Part of a small language model's weights.
Size: width 64, 2 heads of 32 (1 for keys and values), MLP 256 GELU, vocabulary 25628, 4.02M parameters.
Training: a variant of SOAP for these matrices, 155M tokens, 4715 steps.
Each number is 128 + 32 x the weight over its row's rms, rounded and kept within 0 to 255. Layers, rows and columns count from 0. The size above them is the row's rms in percent of the matrix's.

# layer 3 MLP up, 256x64, rms 0.101, rows 203-213, columns 0-63
size [ 83 106 115 117 114 105 102  76  96 106  84]
[[176 118 111 108 118 113 119 192 146 109 177 132 107 129 148 131 118  92 146 100 114  43 153 112 189 121 126  88  97 123  89 113 105  53 151 153  86 127 137 101 148 156  97 137 141 165 150  75  85 169 127 130 143  73 132 167 167 129 114 148 155  60  80 129]
 [122 135 170 110 109 128 122 148 127 151 156 105 157 157 141 168  94 138 125 130 144  92  72 103 144 102 158  90 132  49 105 134 151 173 138  78  87 117 156 118  79 137 146 176 171 172 144 145  88  75  83 125 129 200 128  93 155 167  46 126 141 136 130  90]
 [ 90 118 116  92 146 133 109  64 105 123 133 158  76 139  96 129 107 102 140 132 160  92  97 181 138 100  76 211 136  50 121 115  97  78 142  82  99  97 167 143 133 136 124 113 139 107  90 109  99 168 124 121  56 127 133  99  98 146 158 125  79 127 144  77]
 [ 94 134 178 146 146  81 127 103 193 182 144 133 102 126 100 135  67 115 158 184 140  76 150  50 124 109 103  81 143 100 138 133  91 108 200 153 155 150 125  83 158 159 127 145 132 148 184 148 125  68 137 124  95 116 137 123 128 117 146 117 137  98  78  89]
 [109 110 118 107 100 148  88 180  41 130 113 148 109 117 140 169 168 161 111 127 135  79 144 136 119  68  81 130 176 137  66 107 137 113 137 157  95 157 155 157 127 112 119 170 187 174 142 103 175 138  79 103 125 143 173 145 123 153 114 170 193 158 116 151]
 [104 134 108 148 145  70 145 173 113 155  82  67 174 106  95 207  95 117 135  92  96 189 102  92 124 116 145 149 126 140 119 124 138  71 113 179  87  97 171 115 117 158 139 171 120 160 117 154 146  90 163 112  90 145  95 113 136 176  80  97 121 135 142 186]
 [149 153 170 131 108  96 147 139 186 137 167 110 149 140 123 144 197 158 192 116 137 117 175 123 158 101 179 128  74 161 112 113 194 131 120 180 117 147  95 143 179 141 150 141 161 168 152 149 106 170 131 155 145 133 126 122 169  94  97 159 185  81  63 132]
 [116 128  96 188 148 124  92 167  18 153 145 113 165 112 117 135 180  85  94 105 117 137 115  89 118 144 129 116 115 159  73  99 141 106 176 149 136  90 157  92 121 142 146 157 118 101 123 187 160 133 195 137 127 142 162  77 141 183 114 139 150 157  90 146]
 [169 122 168 137  81  83 133 146  75 107 124 110 124 118 180 124 143 170  69 134  69 105 158 122 138 154 146  73  67  82 146 142 108 117 102 160 117 103 162  73  95 128  91 163 141 152 151 108  85 150 115 109 160 177 140 139 107 164  79  91 186 126 101  92]
 [178 118 180 120 127  96 153 124 145 115 149 182 129 135 134 158 120 130 127 104 123 163 138 216 144 169  78 121 126 152 205 126 138  85 119 151 138 135 191 156 172 140 204 144 174 167 179 178  95 144 113 142 123 143 114 145 177 136 161 106 172 138 122 142]
 [132  74 136 105 108  94  95 137 129 106 129  91 141 208 121  95 147 124 162  99  74 148 121 148 135  92 145 202 135 181 135  92 114  92 104 148  87 125 184 118 162 140 143 136 124 167  62 138 115  95 144 140 156 122  85 127 120 144 190  97 141 186 113 192]]
# layer 3 MLP down (transposed), 256x64, rms 0.101, rows 203-212, columns 0-63
size [101  98 103  80 102  87  87  83 131 105]
[[119 140 151  78  85  66  98  97 109 124  87 152 137 169  92 182 129  92 137 151 143 101 111 140 129 122 126 147  92 116  57 115 105 135 223  92 141  84 141 159 145 152 121 148 133 186 196 162 137 103 136  80 103 137 144 139 126 151 128 152 119 140  53 134]
 [129 105 134 129 134 109 160 125 119 136 126  93 144 115 151 136  95 164 101  87 177 168 143 140 134 130 130 136 168  87 171 192 142  93 105 124 149 200 162 125 109 100 120 154  52 135 119 116  53 116 119 134 180  95  97 155  98 113 175 108 160 118  34  98]
 [ 84 146 141  89 174 113 116 122 167 143 159 142  65 100 172 185 152 157 165 180 147 141 128 104 142 123 162 170 140 141 132  95 113 157  88 130  98 146  57 109 143 177 145 146 120 115  84 139  89 205 160 191 131 151 141 110 106 167 137 130  95 183 114 107]
 [114 116 108 135  80 127 103 125 133 110 119  53 128 114 188 123 161 138 109  72 115 177 157 205 155 165 100 130 181 161  56  84 141 133  89 125 102 107 163 102 147 141 120  78 105 136  69 146 141 142 138 115 151 145 154 156 108 132  60 153 116 176 130 152]
 [ 96 106  87 174 113  31 157 151 117  91 117 108 114 175  49 129 151  72 119 106 102 163 134 202 134 152 122  85 144 160  96 129 149 121 128 127  94  99 160 133  98 138 135 159 116 126 188 126 166  95 137 105 164 107  88 141 157 127 124 156 176 110  87 144]
 [125  72 131 123 114 138  94 139 169  58  88 152 100 138  96  73 158 121 149 183 142  69 153 161 152 167 126 148 113 110 146  96  36 138 138  96 137 137  92  97 147 113 110 130 163 107 129  91 138  98 109 148 125  60 100 176 154  64 125 144 165 142 152 108]
 [ 93 122 168 173 142  99 120 131 142 124 106 132 106 151  59 126  93 117  66 184 110 193 121 143  89 134 117 121 124  86 147  91 144 141 113 117  98  65 146  99 121 146 134  80 142 173 185 169 155 122  85 110 115  44 135 159 127 144 111 128  57 137 155 109]
 [106 107 110 132  96 132 109 150 192  78 133 157 143 244 118  54 109  95 139 107 159 111 163 116  90 118 137  64 125 175 115 112 136 166 129 138  92 104  87 150 119 149  99 110  97 147 151 112 118 113  99 129 114 118 133 147 150  86 133  89 195 155 174 111]
 [153 143 155 163 102 173 156 111  76 117 126 116 114 142 153 127 139 142 118  72  84  72 109  73 103 162 136  60 103  73 139 151 103 143 169 115 142 124 157 102 164 153 113 158 118 101 167  69 122  88 182 124  99 136 156 102 117 159 154 157 130 149  43  89]
 [128 166 111 160 152 170 131 178 140 208 126 134 122 114 149 131 187 162 177 151 153  98 116  99 149 106 117 178 140 129 127 142  92 173 132 112 108 105  95 106  84 119  92  84  69 132  69  98 141 133 130 164 152 144 170 116  40 179 152 152 114  99 135 154]]